config = dict(
    intermediate_size=2560,
    norm='layernorm',
    positions='rope',
    rope_fraction=0.25,
    qk_norm=False,
    tie_word_embeddings=False,
    init_std_o=0.0,
    decay_fraction=0.515,
    decay_shape='linear',
    batch_tokens=65536,
    train_tokens=950000000,
    max_steps=14496,
)
Each number is 128 + 24 x the weight over its row's rms, rounded and kept within 0 to 255. Layers, rows and columns count from 0. Numbers have three digits each. The size before them is the row's rms in percent of the matrix's.

# layer 4 MLP up, 2560x640, rms 0.00762, rows 0-108, columns 256-383
059:105125112123110126152141166131119163110133128093134112128128116159128140099101117127127089098091115148132117148152161120167116144125126091149133117143145185134106143132133117157107138113102060106118112148148096115115168172119096117130132111123114137172098103117091144101143115165131100133129098139117103128087100167097098105102158121142070151130145156084117138044169133122119117123118
059:150121121122105068157120143106140100173138126126133133125126099148108169135130139125149139138127148126145163151113107121105149109121100137164164151130105098131132127153156135114127098139153141111081146156100146111132113150109157139125142137139138098140150126131138126143167150100137116103171111136175173121145158126127150126131102106118191140120116126127133126148151150150135123135123
061:155084091124144162148170071110114121115107121103164106143125139128122126150202120141118111075116101115134143159153173161140144137142125119100123127142179145138108132090114149125134095162144085120162099094144092157091139068122090095144110132154135119108063115158135145117086108137131096081103173127094085149165090124152090147133129129117124165122130110081124131112153160144134146148113
061:141143123144098152122100119151098113116104145139116130118107135109116118133109122147113134128166104121156090163146139131116139133137102161108168112103088139162151150181106130135133138114133188139112137124114098164136123098127139142128121161118090160152112091110155130134092140127154120140159101123160163157113175176116117131169123148112096127141148100131136112145166123131145140139153
066:102160151156143116164103133101089106102173137135153133152120130151125193122064136136134110139146152114109155150123136122117107096118144122115148104109158141094159127134171118114145140118131151094137111142093105096100128104122173143125123117122130144122120184119106110150127124136151154100136143105141113078134130114140120124125152096116118127102128151107124110143122163127101127119094
059:118111135121107111132114164119082122155101078133101139082165140071136102123140132131090128138135072105148124121160114156123146125145112126132168117202128119126098148136108109130117139148133101135108126199106115113162141135141138127156150136126108125101095104121160140129111109191135149142137177135148127100077116137123113102135117087157067116149120102090114103118091106103167128071085
062:101119126096171190164118126098096178188111105127136133114169115104095101143130100106155114114083147126088110135116125127134119090138113143152129137151114112147145143119116143097110161126094111128142108210120175123148119151128086153151106074125141120121163144165123115072150125114113130107097175115171133110092133094142151092129148140133131114135134151142145105093163136102153163164142
081:175082126160129159139157115074117118133147116130079112165124139126161115120085137139106119112115092119126149155133160083128142159134107127119122097156126062122132130123123121133141168142128107164119124125123172168102109143156142103182127206122125123145162076108121090131139123163149139154153150125115118139128119183163110094170134124129140108140150144176118137157133129139126125098125
060:099151118135147140117132153108113117130117124122125153134124140159092102124136108126094170133104125167145134147133131124142171108143134119140127143090110140130121120086116148126110154081189143127121142133123109119108122137062130102104113175099126145088118160114116132161125143075130126103129147156126150146131169091113138132145145184124162135131134166087087117199134155154144153114106
064:125130152111126205116134120136128101096106131131108094130112144152115122156133143126145145110149155152102107112106128159123123148125126155123102115105067133117087127126118142140077115143092192116106107050123113128180101140098163141113104088125131121132153040155151134159134118108143128132072154139150116129135095096138106128124128177137143107110092158100113143167095123040106152098136
061:127125138132103140155120155103069147117154114122128138164134168122110166148153087141145142099096148108128106114131107158112116140137130145130133150110151187125130144076088106101111126176113105108167117145118081096091140109105128123085152146165120112095085106109135138158141123146153149101123147114110113135134101090125149113143101170095145121113133139125129105091107131094113174102101
077:164116146139164161100100160152151121125110144104141121101133103117114128140082110108118114125125087141164123132164133111108143146120114152087143116154116121125134119125166140133127109102185096129115126108123090148115160113154122137139146165104143115172091146126159137164128156110157113150174096133080113148141187141157119124150101098149137133140186139154164155168116109179105141118106
067:126118137108119197124169107133154095087112145102139132103111178137144079076088120161099141138106142152144140155157101136135074146126126151096122073144080089149129137121132126145163135136169100129158123136140105168112133122115125087132100140147131168151134106128113116099107144123119108152129110137106139132146142147137104149138163155116163105120131114110133132180162132132159107085141
062:118181117107123118152146111139151127113126127116071120106107101111157134137123149096106133141128120149130111168122136108100152140132082161131139102114103145133131143171135141126138125076194119149087139086120128112106136172108133128132130176111138108126136115112109092179163142103124150172133145165124134145131172150131156133116114154139146091120147126113154122140127144107144170128149
066:157163127132142120094098129138145095111116131135089141105142105133121080146110140145129121101161191145112124091072086110135121138140144139126146142144136117114102159115119108177097083144091178125113151095142130087101100116123151138152152151139103129145162087123150142161074125147137123172163107111132143134121122139110136121131141112145127109145125169149156150117151100112115178119092
060:154112105103141104144100124129141145144134128105149119131130148103124133080109142146113123142116063129144119172168156130109124123121092106111133098117096130115093154096126140161108123138170162151176128173092124150102146163129158144140133129108125150106099149108153109159123094172132136141103087118135135131120165144143106147144104141144146120138172085087095096145123111165146076065165
065:159112146127159127141151089131128110194109134123166149092147122088140153129162101140096121103168070106158115148127106153067116105099108124103169110158121153159161108139144128107148141135157082117121120230110103150127145104149113123131123099118119163148122126128153108092114094108167095112180105125138151111116147110139125134123131118107146104156151083145137136045143116185132104134149
085:158108143157137131110142128109173088094110115122125136129108136108170113100093112126144143142168070113159133155126131103091126156126096123130150088133111104112153124111129108155130126100144111160124134118137131182127116134127131098155121158130132127157150132133150096137129109136154126133144156142120110138192172189138113115148119050113120111146218145137108159107096123190105091121135
063:103134132136119075125180132171139124124124186130086153102145124107171076071108149128118141135176098156135123161147111124119180116121126121145113115097128123152141123088121102142105147117152117153114128066185115122147130125089116122099126159128115140154085129119114124117156136092133110172143119155132135121132164120139123135141130135133128121145135087106114134166102111160106123105104
056:129152141136104134136091121137093100140152128087167111147101129102135105098095118126147162132101125133135107139163146148109035130159059155134168099082133170120105134190115126108118123103156155104126126068131135129113146127078124159110129140115122103106113157162127124153119168136100125136117080146156121123135136154117114143113123201119103108103117104105123131104126116148115111127131
060:175129150134132079142140114133159119131126138096135137141133146139126080094118114135127155096159084112131157120167144146135114154118150132141122104136127102146122141157110164115135131127147135139105156143165121158107162161118155140130135154100132135108093122144122107148155156147094110194093105112112142147101101162134168117095137127130101123109126120111112126106134155200144075066139
073:149153135153147117117165128111101153144151149161143136115132149110149127120115137145102121115116101133147114148136092147147112108134144143096161130107092144136195141084132139177104128117123133157086155169134113110126131102122088133114111170086109124150107072175139123127106130116094123141098138167124123121095085140118123157136143123100100129150164120154157104155154148150110101104101
067:156123109098125178099163124095157128085131122141097150113119128111163078093129125126100113156115129137147127144125089093129136157137104129115153093112119112153092112051121098099103120113166105154134122060141143134114104118095107121154111183143129147188087098090142090134152112168130139153092120153067118133157102146116133143182156093120140097116188127142128141085129146177110119077123
063:131151156163131056157135124104141134186122137152125150138133117141139160111093123131122134147162105113125137135122145136084085124111138140115158113135105164084154122112135103144127134137127107096121136210122100126129115180136146112131126138088132136091152151129065112117182112142188163093104129123180144107160102133125113140136148150126130122153131156165110136061132134147120064101080
060:126132118126125091092156150141138085102130092129113118179128161143143141157113118118141097101138130137139143126113114138121170149140082133166161138088174150132133122106096133101123111086163093096135132081131101093166133140126132097083131113108137084128054133125074151120118126111151078120092095151111114113114095115119121140115143188138156140153115118134126142087136131151117125101173
072:175126117114158076144137149122148156146123180129138148145140110135106138125110162135116131138141134121120162120094130115132097144118122142138100105106125091136117116095136130153140127156130139112096116131131169111177130111116132112146113100119117129147170105148168143145131148144138091101101101112136114124085165117135094122130151121156128129127146099156168136092158126148121138107075
068:128164148120139174151124094093117152134176116123099127114124106114092162124157158137135158163112125121128127132106142124142125104137156123098146134119121086111111122072152154137131119116127217143136137187077127139102104116153158150152144165094122130126139086108128114142089136112141147114061127137133118079158171102129127123133115104116161116157120129101130105119148136117106106181129
064:118106138119130103140148119133104111155131146139131153158159156117138175170191123140140133157125116078110131131121146109079164075125160129145120158148136146118136110137160122106136128096120136094106131119069131138165139120123140136091128052134124131091137152154085115118156075129117114080139161125135116155125106083135149166120094109114131116112114088119119110136072139117126114077133
056:111165168140103178179120120117117139172133123122105138126127119098151134114136147140110121154154122101099120114117112129114131123117093162092093128120110096131174131118122161098126156156140180129122107149094146148152115146111099169125142126080105109143181099131152139118160139135142151109100211123173135114123133165148126099144136148139094124157180126182148121151121152136136149142140
065:119114080152167161123085158132106161113171099114143139103126126133130184085084075149112119121162082133163133111127131099108142110110144117127111120094123115106171133123112124157147129149162095099132142144126141111088146131106151140105107138117129144135053126152127136151160134096089144137125110150061123098146132123127146145130083139135173125098142131092140147127126128167132133119115
063:114105097165155177071142139102142072158094109116130107095133124125128146073125090128124127091182117137137115116124113111095163136106119125113147104158118159074102102084146095111126100156162092125136129157119102190134128155141150114108128134143125121139116119153154136151109100131119140121198130109082101143143168130132119118128095094084156122144163119111116160090088106212102134112125
062:148146099112145123146098106119130078122134144104114126165143121106130100112099132146143161111077109104135141146112155090125144144158087128138121135120171087149152120129108119108131132124090098156134123034140143106126103120063168111115149151176098134136141151166110117151156091136061129104086126132106096097140118117107146129112148169119103101080157112126145117158135138088102146129100
059:103154115147136152120107109144127120128125148148160078109115113138131085131184153140087104155171159117113142103135159119157120096116149114114096139149094157097115121180098139162149122090119156129128123157126118112123122140167147141164114107141117140146118185154155121129136156106148150132110159134146141094183141130161092150130118110168136142164095152095121144128103134137154098159130
063:103111117118126119125164108088120108102143125162174128175107160103163149149186134100126146106057113086111122161120159146118101135107110119093118114151141187135107129180132155119110133103169104111145151090130162123135111136151106114139113079130150123141174142166136123117080132137102147075110158087143102157090082156133114142129140137096102135137111098148135122124089142115117104128105
067:138129132111131030110158098145116129143130128121133128101130115110153068114135129121137136093119093112162121177116157121123111140135113157122173102185096126139130138108110106123129113084163097157130133112167123140157140124159130077110137161118122163129131139096112093143129138115127127144078139139121158154189170100130131146143135098122128093150137085154126127094139133156086124140116
061:144132098073152048139163114124110126142170160151142154158131135113145086099143125112131153103094086094142145158082132078110101131111150136155138100088124106119105118092138132166131159103133067141144117128159155111141099116130108162105119109089142114119130163144173130121137131160088153138091099100148134142122146113139172119164151129127103111148148101128116114095115119167120109148132
059:124125148126151113178112121143144115159155154133116133123150128139146160156178147095112133129098134131110127150118168106087135129117126131141118149105141131105145119167154131128116156061146124131134166080112151121108085153122139135166137099087144080092196204103126090139172150104164140113190148109182120142126127163136106121155132134118147126161163134143127146155094138132116149145129
064:143119125150118128115135080128092099123154121136141117143130123162136078115111122129114135117082097148163148151109133109127114140120141122134135124133133075106149112171124128171131115159139158140141159142130143142086098168109124141155121160137124144110125132117139105167139161116089141123111104155081126119141106173114109136127134130117123085109197100098132133163148114138120134087111
065:115136101122128051099141143102134102087107128121122120134135165103150069086103100137128094106105130143124128126138092168148112134135124098137142105107144127145096137160119113128097122154100097136137139078138115092135117130077124115108116167134125123137100102158115131102098105154133104149130126098096107122069107151098106123103153130114099130140185113116130131103171113132115136141128
066:117141133107156079137141140146140160134107134122170152139144122144120136102115114146122133104163172095127140108160125155154128152109157116152166119131110152122142127168136144157117115144141108112130136146151111140203146089164130128149097087127124120144115171149141138116086161125186072111085148123149143121092102121142093126108143089157130144127112126125123122136135098157138135113085
066:162134103130136104098131130132119127124116118120114147094123130107117107040084163167099141116165170150125126119148076132143124091128155140070145094136107113100168151089147123153110121140147186124114120154121113154131118104126139157133121136094119144146142067148159141145111117116149090183134150135097108115117133157146160137147119118099116130126156129110143144205156131188126085096130
062:114123131123132139162136114128109091143095096126130123118132124122128133133121158163146118108152182144107106109114144132133156156132097122130166141153112177124169123099171094128142163138123101165157104115155137123147110108131150128151128147128111133134153123131152134090096115150168113125164099133178157126131136119117112109135162104117138132143112131176123115121167099142101138183150
064:142151115106074122077132128150137095156116122135107140150111114126137102110161131082113103126101126119129137128120132125137134166107105104155074133111132141153086147178091135130141109151136155115117136055131118115133119169116096148107133160117101115056156149067108123107131120181154124103139153096153128182122084148110133113118121127138121137124073147160143112108124120089164117167105
066:083131111123143173112119149130114103138092115122151109095159145100098132170171097150128140116135120120134142101114091186117110115124148125102148135140098144161123134156128159126147145136093164099134143194110140142163116135134132133110105086164130142123117139152134134088147129116145118171133105121143159116084156082123118142131135166108135118112125112084085111172122136158174111099163
057:141117139112138136115132141130134153147145129127093130164153129182123088107208140111085108131072133144101138102135108126167119101122178104115094165138152074146096108165117129118095110128077192147099162130137123126174132147098142122138140149147119112106131101145099110156113135114123125137094145142117115148135091131099165140104132110140117120119071128116117139081118128086146173079111
068:170105101124137052124144144149168087128153156138114155139140127153153114091063152122154124098112064130147128142111135111133101133128128119166131103092174105137125122087153089139136157129157088139103131128145111146155134120109110119126111161126125147170084097144124133110128131132107112143160037149121108123156115150107131118135156105102145139080152083139133122105170121174097158157095
060:114142143119157064156180119123106143175123133142128138142143097119149130148211136132130148136152104127138174107133145105100128118113154123118147110126123134140137129134123122126142126135164053115121114181122190109099138116134103141130103136101121101081181144120150155117092095148140123085076119136167154136117117158134136125116151096138151133145087118147135116052121140167158102190121
556:129080071078107105151103124149189140118154130133179105148127130112130094110138145104127111173150083174114135146167130161155134121153153145153115142155125158125136130114107130123094169109139135164124130142094140079166131184124149125151129115157102130175139106126146094154129104127128105125141131129107099140125135131098153144158160155153094147096124130154100139125115110127158078127137
063:130147126111128169123163152121109146166101119139172111129119136104132171156194136122107151107109123120135111096110119128083165141138121146122135117142084195131156126170142140104106095153154160088142159154108134128160146149128102149115115084148114128116177137110121126133086091113114114133067169120146201145115138081133137162126097139123159107163097133102131137142097103132119102148116
073:138101134156144089154125123105151173109103129126144123137140147117125186120117125143125132125119090114132117166155149127112098106111088146108139095109083140154182126136153119120137164081148129120123141164090130136158127168122117131150075063134160144113146135166114123106170085092141102090170111142151140101134107171156106155130127121116163138136193124140140125162138161164135094153124
078:054167124140109137110145148134112145068125128151161109119108137126113138120119112122119132125090147156141109197141132128151095099131138145102119128078112160175129140092120155119139134089173108099158169085107141087136131129099114149119121116127143160141120164125113131115148120074101130107117097156134126099161129112127120172123120171129167120122095124102131116115158145126147113166157
059:131117120163154143096109134107139113116148104138139118166129159175147145124128124150136108133121157127125141156121131115122107122120143110109122140094150098128164091167125107127136133112107217129135149134104121134135127191163141134145104094164132143180054156166104116132172090100107121139125109145110140108151080118131153131115143117123177150087162083099100143148102149089141144121151
059:177112098097155079132141115150153127118112124122134124143130139099132143159112135142141145121112091114124115140136145089135111146128075146144122127104132126146073116183108135085135113124137057110121137098125197136163133147057105119137139079146115095101135131132137149116102115159084110088127091111105122123113117150119141151110127147172109126114152101150122129042158130137127120129155
059:114102130161149096147146107129124123125097126113209092115111134109146112086092116147118145109107151110121140144167166099119128150116110118160146095136131133128154123174158132141147129097132142135130138154120107124129166129102169120137104108149120122096142176180108127095082109131104117106100109131127137121089108134112136170127161129108094130133149155119145146145117155157127071129098
061:130138139071145138125122124155174135136125170123101125104126112146151144080036134113126116145135112142130122135126126097133129132099145124150157116131104082126096119090145123127114139161120080163138102116170098168072121168104130134107137161084137133132124109098123142080126120154142148173064116112095113135155109128096167133129128125158116130132157164146118131075123120095148113112135
060:157148132105141064130137153155117076123120134139151114107114145130116157118097119147114125131108181145135093127132111166122118161131168094137165125114128170118159137102171142135088130146088112152098110175123083114164111093151104113109113151125096119168125066148124140094139135096140117113129125142106101111103162111108085099150148108107118140139167150155138134106164140122112154132106
066:138111162115106124127112127112151135147126096120158125154117139098140199172097113133155135169131110108122091112141156135109108132126080129147132113110123148122169137128140120119113120139092105141138131185096151118172115152089111137116128095129115127085180140162129143113128119132134119078115195108190157137163123137114107103132099112126118115104102155154134120106105114099115118163114
065:154125118107161133112130105119202122101143135121122135107113110119119117083141115119128138129114129143129128141141115150137107176102097128125146090124130132109130111150146135155118102124165148127162142128143141136131131130129126104146132153126137144136131116095163129132090152122128111119164075135111114142136146119126136144120121121127165120128115167119138139090135107149134120116107
066:150137146131152089141127117124173151171144158124100144133146124120158146118115137103129132150145050152120135141129165135111099146105129147128104112128107133136140106128154147149118140137103080152107127108126135150138122167127129098143117182100132119110186126159099100103182126145067136097135148129168124122132150135136086116126148110124155135152183108164119108112122147142112093113118
056:116140106127166071142111104150154115122152149110164140102142125129118143108125123143110129116128072110163152203146165169123081121121159129067167120130125132140140103099122143160097125164165126140140158127125129142109108110083161099116131159109152148131096168143144095119072141087118110077159065147133168153086180132146128148101144106113177157125100079117112126151116122170153139119142
063:090120129143170127098131174117115135125123104143120131114134137128118107130176152113152143113111108134120133152108106118144113099099129137130091138099147130139086115159099098125108106114141122105179164151150171089188117138153107144143116072125127130130115164124065145154150102136114119124109096111127125110142103141109141164136134126152121130142118102149088130027144127124113135112123
063:150097100118101109107112124109125110160127095120151131115125102102113178109218131102121136089105154109120134079116131135138120104086122105129121134122138122148088133150142143123095102129143136139122112132092110148159131123140099193133147145155130102088112102090175124163154138130133119124171122134152142160100124129124133118117108121120142124127147121104157109098105121110122129149178
060:124118142124141123091114144149166111102119145137121120098128148147164167152083140121102135116107111157149109174119119056107110166107108131123128097125102097107134127155140130135119158116152123103106149074128160145167125165109138117141125133143126120168164132128151122138113107140119149129199118130126122120194140165115149140164097114112127110136137148116118147102143118123130123098105
067:157091148157153145156107109133141121132113132105156137124130112112147146100139111156107150166099059157145152153124128111105095125116107102129161096091140094113151101124140129156132135108160136153132116151114143142131097151098128108158106112140136132141145154126142121152122124114125126091172103126085095096130167169132109105129116112143154113112157095106099165079139130201111076060111
063:130138096146149151128118140144133105116122147120151122103129135122116101076147135148114147116119099150135162147163159120137103117125113149107159103121136103156131130140143114100147123122139111115134142129135093129132151113156139108144089119153127147124083143131081120098054129119135125109081118137138135126096114171109077150109148088091107111128101106112135128196152179116130080155102
065:076116116118144188171140153115091151179157121137098102120130123149137093143210150115108118123104117099101113121091177114105139143129159122095114149102165103129124126131143149125131144144148108136171133176124148106082138118146136137135150136140147104127128176121076115095117109153115168102031130114141152127113133089131133127112170108134137119151083138093108110170079134113138142168153
061:102122115162113170156176162113099161155097095106098161133146140128143167113124113140101141141146114131112104160193144165127119106127142128100135122124096167121137154120121124112108140120135142147109134167102099131107142151055107112145111101113109150126151066172123127137079084161148109065081166121146102122074069154102085120091147159117105139140102107105104114088143135081124104110118
060:126130154144134166102118132156114144135088125094074114084153122118140139046120133148116128140164111146159108121166137135114123120120133128109142131131083162104188142163128135157141143122128110172117125151123130107176143147125142133149116152110109122141142178169159114154187092107139127128142152126144164115137146125164110132135124134138148139135110136149120125157130144153141120083137
079:164123125146150145132129120113157137162136145127110126134101111119139165110087083116134157087098110117134122149127177125094096127131123127110076116109102107123134118129139142128139127080144130136130152125122114183098150156081108115132126159108122135098134111077075094137169146110096129138152102127128135140164157158150101159152127125102144091132165118129122130107140122160099122114126
063:163152106098148149147104151114169160114159158143099161153125137130128153092101146130115142089033091116123122132116142141098115150131121096141139117074135095124113125106132158136120165135132158143117160107133109146139089125123095178149110121124129112135095123150140120163094130137074152131078094105138083125069117131093144146123164117123119145116131100134145108141135136123137137109108
061:149116128154103090080128160136111123106120133130140114097126102131146126129091119152130109106117151143149118155122089131141115121142117118158145126082075155129158131149168116187143094131166124147144151086115144092143108109077097141135114092137115118164073147131132126139104130134139103122151136135118136101114148096120133137125126135150161120110148114114144143170141122112092094124150
055:162093168148113116093140129122130118119092146153157159146113130139104160115109149130136119179146181099138123131106108085090126137126139147147144126126149129084171134123126121134128137174153132136134115115086216123122110143143100130119136115104095109105164145136150143169126123138153137130118120097135164111170142111119173152162104144146130119117092152156134125114126100157119099113119
064:055145125140154204130127138131141103137111110154180109146125155140148174139108127136128146095121155109142120123110118109125136114113113146108101141134098133136136112144095136123125137118141136094134161120118119101157130145142143151121127071140155131130108144128141106151088118133142147095130116089180149128105084122116155133128113149130145099123106106112115108102125146105169118140122
064:098120135153148120135108137140161110105143110123156157152131135146140158081116124135112145094172092139183141162177159129078101086099153122116113092074106120140131113123108143138135112139179101110092161073128145138107122122070147106125115100089131129109108144115125112149162112104124123098208102128101093124131102169142121158128081109146110159092118135106123141139112122102151135082104
062:089127123112117112116133126116123109093126131138120078132128133127125088089084130119122141119140109171117143109099107109170134093107120132134129106139097162122054124165101120072137108118144164134126119139148125100154136189129118137110127091117138143125134148124105179103084080151088145147132140135113128107103129107132140121112121144147118135142124127053086110140122138099127102123120
065:137122117113144152125159138136183109125146157151095129153109148145130087144130131090136143148076040100120118096136166108091147143126084154143073129129110067170104101182098105091148131139109139118102111131137150165170133158126127117111144105150124094107149127083104139148135119136153122156113137146116156158169112142128140124129140102112155113118074116108112122148087111102164151158110
060:126149104110154095131156134144134109147130134086133147139139105132121158092105143113103158131154120123135150123139142111114129106142136159083140113101144116129123141128124127111127158089150146117103134139123131129040119098073112124097122180098134109114119132101140129156130140135094123116102108120105124094107182111162162127097131148113139136118100130085133096166123146139139152139132
064:160105144124137175142170118174121107156105149118119135119156139120145094141140105146123134149144075151150092114127107103101111163143091128157130129144159129127102128135097128126122141152129077128111105129117154121128123135102122130132113088131100120124176096115147158100106091151109144147162100121083113152115148153108118118128118145140096126120123070111138130078132077131138134108074
072:156125139082145164106143099129148122145140124146151136121127114121141157170105157129140122129147129124130134096111139138133191174127098124128167094149102111127119131083172150130099116142105083147110108164145154176170081154178119121129129130125113100175153136113144130116104127146163123142054130140132119091164133122132098090149144102097117140123102104129125131145139122111115114089146
067:147109137108126116149171142152177110114133131122090153158139138086146117128142131130100144137153100112149136125154124104110142137120118168096127114137120126139118132137098146107109099115180092108083103087124141137144111116105141119155146104113113082161166108098134147157135109113123109085162154128112136141065134176144153133134103100134110111153103091137140143091103099143128087080109
066:084107150118159147103175106152134107156120123148135091125107112118164115138140105116097121130163096149153099133100136121121132150104119131126150111092154128119160113185136118146104127109139109164152158134155146130110111160144128105121105117137118147156128142098083136102086105119096154135113101143102133111178110146096145159142134102106156120173119110096109155117140113121116108144129
060:074136142146133105145163156155081055151108113141163104159143129122141130187205141139126112150173133144163110157090133124074144128148130131139171145134138156115152122131132103134149113118133092101114150200132163094099111118119136129120133108125127107157154153138148152146095155112134144107127119137155173127132135131124145155155118104143118110146074124126106128082107117146140153157118
064:124129116110132168095139142156113121171100099122160125091143105164109125073137102122121155098143150166159100109115116124138069155108138163116117102134117147129135133190125112137097122177122123133148148155172172111103143157111128103140105096118113139096215121086145130151127136110100119159169090127104192135121123148107162120112122153120136123141092164140144145114170101105128132126143
058:136118138139127186113173143145179078215101105113127134135127118146153127116141136132105159144164135135132123115122104137093157159112097134159083109127096110099182109173151120156095127162112174145097156066135154152146100174118122126124135067129111075082122115172128114148104137150096129077132145114129135119119097128115153132134108108157124112165147149130126134103101093147108125100092
065:181158135066136101166146128176206127149148132116127154169123138090134137141128127114155151110111111093146135123131133125092093128150114141156124113104145077148128144117138151157124119082115104115127136156158138115123138147134105134143170151102107085122167147117138129125166192127136093150127113130146147149074172145128130123166132167160119127134155131168152147107141095158135127171113
061:140099091122164111148183101137143139144124142123129098150144131111142164103113124114150138156131078120127149136117164084119138162121106136141128129166151127129137093106141096110150134142189086135162093144150100097082147129176135056146138107134132135116137146128099124048153119117115146125089116144085139135125159080134115127112118116109190103128135095130108132099124135155104128145129
070:151111134151161135125108161074140174113156143124139113099115122099129140063130164135110132125117067122136125137113150118154110118114126103095105102090116054117136121108135126131124137128123222174138126156126074143122115173179125140174112127133142147137113147131109116125178109116124141117128117130145140117131123136124093136112126102109146133144205121129120129132109151158076066144131
063:160132156109156055152174159152158117127117138137157133138128163148172098113127126147117131091136106096127151165130149127133106138138163127128140108159124147137172114068132150128101154124144082124111088118156155169116129132133102094128123153103122098152157123138120142082170112118161103133105126138127125136115159156153083148135161168125117156142147136103139134117131121180153109140110
060:131136123101111092169134082135187118150166143143085146171127124129137135182129134119128140128059147146135120148115151085135103176120096099127128093116185067143079123139110121125168128095173118131149127128134155122137134109121152076142122121154134126165154105073100114159146117130096107104101121151098113108173144136149162112117114123153173115127150119129118132025127130148123162150134
064:160109094104142147121188137127117157173120101090145114118144114129117067086187137118135146096051086146120130127124141137137112164172119129128156132118147148152093128072117149108127147164146062138149103131157131151107134117079087104085113124141131110086129133149153124142123107143090127161082099123114159154119145109139152140131151181124132135136085095082121108162136137151143110131162
060:148119126095127133158137100136122101121108137131099119150151117168134125152137166115154126097050122101097142161112116096143108112137129114109129173139141099143096141129144127133150160108118168115137127056121109140120140127163111192172133109136144117126116145186139138097102137151130134082073120105174115196124109132138130118123128098154160143119087165138142098144110130075163174150137
068:150095168114092161104165125103162114126124106120077160168136105141159082152115115117156141116151087099137140148113089127126175186151129127140164104132143087114111106063142130137107139152148124130105135048165133176157101130119140104130136131114122122173127131113179095164106141140154115143116147111128107143127138134155121076131111120151142132122119113166125143124101088190107117073112
062:086122145158105146126108149107073103110140099128185103121122134143109134121161109156112151170151202140138141118126101129146111101138131105127125143122129173138125135130135128135102161098095134132128147183121152095114118103093148126093115100135118145129151163202110127123104129127125125119137140095130141095053114112113119131118133136128081162128116157084125122190112154114152086102125
064:163080112094149103137120108106165129147142143133054176127171135118166139104101116109124121107071096109140105137125103130069119149128096107128141092105138083121080114101133126114128140138143122169113119178129140117118115134113128130106121113114119088125098112133131121155118122148128144168154073136109139129152153157114169126154131135124099105152172125115124105060072090115089115079128
560:151118150107135124146068120133137133162122111121128106111138145125156134138098121131147141141127152134092148144137134105129125131105135129134119126087142130137088115151111126119134140152115133140113095107145107115109103127168117093072156117149138148148121136098120122142152108146110136113115140084103114118127138222090121108148111103146078106108111082119111135117158137169151165131139
057:125135077118145149108139146147161159125164155155142144108102131141135090000150129111135136128099141138135132132116156073164117116102141109120100126124063145138126148121095105155125124113112112158156121075134123123148137149111105144127112176128129152121112153158128145081058096142061147102073118138140082159107091120098120164105120137097143139106098115101113101129172149119136106105153
059:145104128122146119106184128103123116118137120127109131146131151127116173082152135132139141127168103097133101127146123112090142154085125116123132135139170150127095132151136124092134111107126113150140103159125070141181135090157144113118123055149117128146105114121108105177200090129118113131176084119090122140142093122140159146124116121124144123123126143167112136074110097146084142178152
059:136143080112108143131101158137117136136132163130091151159129147138156127115113133128115140107094118122146112156099160095098128143134120129162083159089115059126156145139109112126166124114123153097129138103126136118149145163131114141121118139158093123089095154116100090159124086150082114107082109168145115134176074121095151174159141178128140128127163099137125144115147142135124130074099
065:143094136160114140102134164124118105154103113112118117131140157117161102123112133122143135119115147138131108158118120138115098145136139114196086128076136162128143131123137097187138130139121109150154126128105120120162108158102094141126091160134126116102105162160109158138138124150116127152167116114158121144157112161088138131150140180109161139130149134135145115156154117126134155171127
069:154102108130107147169148125112113140144141118139096142134105122141124123165153120141097129147121084124150127138155132119125102092130128114095115117084166086123167145148135147124134130115180103122110134187096155124081117105145113148148140142091115097138113102106168128191136137151118113117111133136104120114135166162140150134171118163159134144141135095133157144110140131168121123108142
065:176089133152111148172143127105095127119139120113107119152119161180128116133106106154137124133080099132135117138127120101115066155120109137103116125108150115113135137129128126151094142162147159136145142163102127130087138176143156127164137129149118129133150134136126114154155125150078137133122100140131101151144115171134108130154121146143162130122209120138125151124168127179075128092137
062:101145133088191185082157122167154162130146144147136135125123131106135101139160100104131113106161138131139119122150095126136143093120138157114065110122153116162133128042091135143114097106126122111120144083157099122123160099093102152116134144091151129118111127147127151099115169129082111129090138145101112154135116136141157154107122143156116132139133113167133116111102104087167155117156
068:129097142123142140110111098110139089143132129101133099118136115139154094111101108120143117127144129119138111133131143088102133145109117127159152110137162076108128091126135114090099156111152105171131148101151164147147123127115163111138119095124168111159138162136158108111097138124115140157121096130099126107180140166140155120119115105141171120180180149143117153130109112200096096083164
065:176089139139096153140117116130129108141157156114102137138123111152105174124104138150109151133141157105133082095114157113097078175098157119113124119143139070093147155165135147176110135159135169158110133223101141156115104121144172133157147178119095110114165105142141109184149130105130136141162147111152130119149151141149136114158125128116147112132140104145156154104134119192094137109109
060:110121135099146125156152101175131087106141108136150098171102127105137141214150097124164110139110140093129114138116139117116145134137100113157129135147168148135130115107126111116181117061124016107138114064132168116124143148125137123104154098179156099130176146092139138114105117130148139126178112128134095123156127117123131139118097120163131123124115154125092137121121125077118149173142
060:125147088153141077101110160156151151117126151129128126135127142142143123115100118121151143094102114152103134133158138099111139151125089118154074111151177110103138128145112118148093124118151095150150152061120133109086137167119117099141132129108129107090163135122148129152118095138097121113178119096123094160154163140129128136134138177149158134134164120099107160105112098138134156113134
060:079089164175126182129155137127115127163116123136139080094113170154148146079060116151121144145148110128140097112132119111096126118101133105145139136103102151104164112144161112184144124125120132153145150181128108140127140148158164172111110107093117141140076107179131162125100080132113151174124092130120141127115147157105121124132106171104108116130167098091111139099129114142095097143126
062:078150146089120184142147139087160139131126102178141142113103122106134091114139142123141154149192109131132136118103105115097126092128150152148139111116082169127128116029105142130122140163094144099104144105143130111131114169137129150131092073112135173129128087151109144095107086121098167092077159108166160089111081117104148137135131144104145127150105146123118121095118126080163097129100
059:134116145169094076139140136139111125096169130127082097195148164150165164145126113145117151146133140123109147131129199132086068130108126134147124143112105096095115122136123098161109133132106146120148107140112173086101114167149169115147113128128122108128137119111095123128109065170123157084128142132133100144136062150123126107143164115125174113113139162109109136147112138091124117143120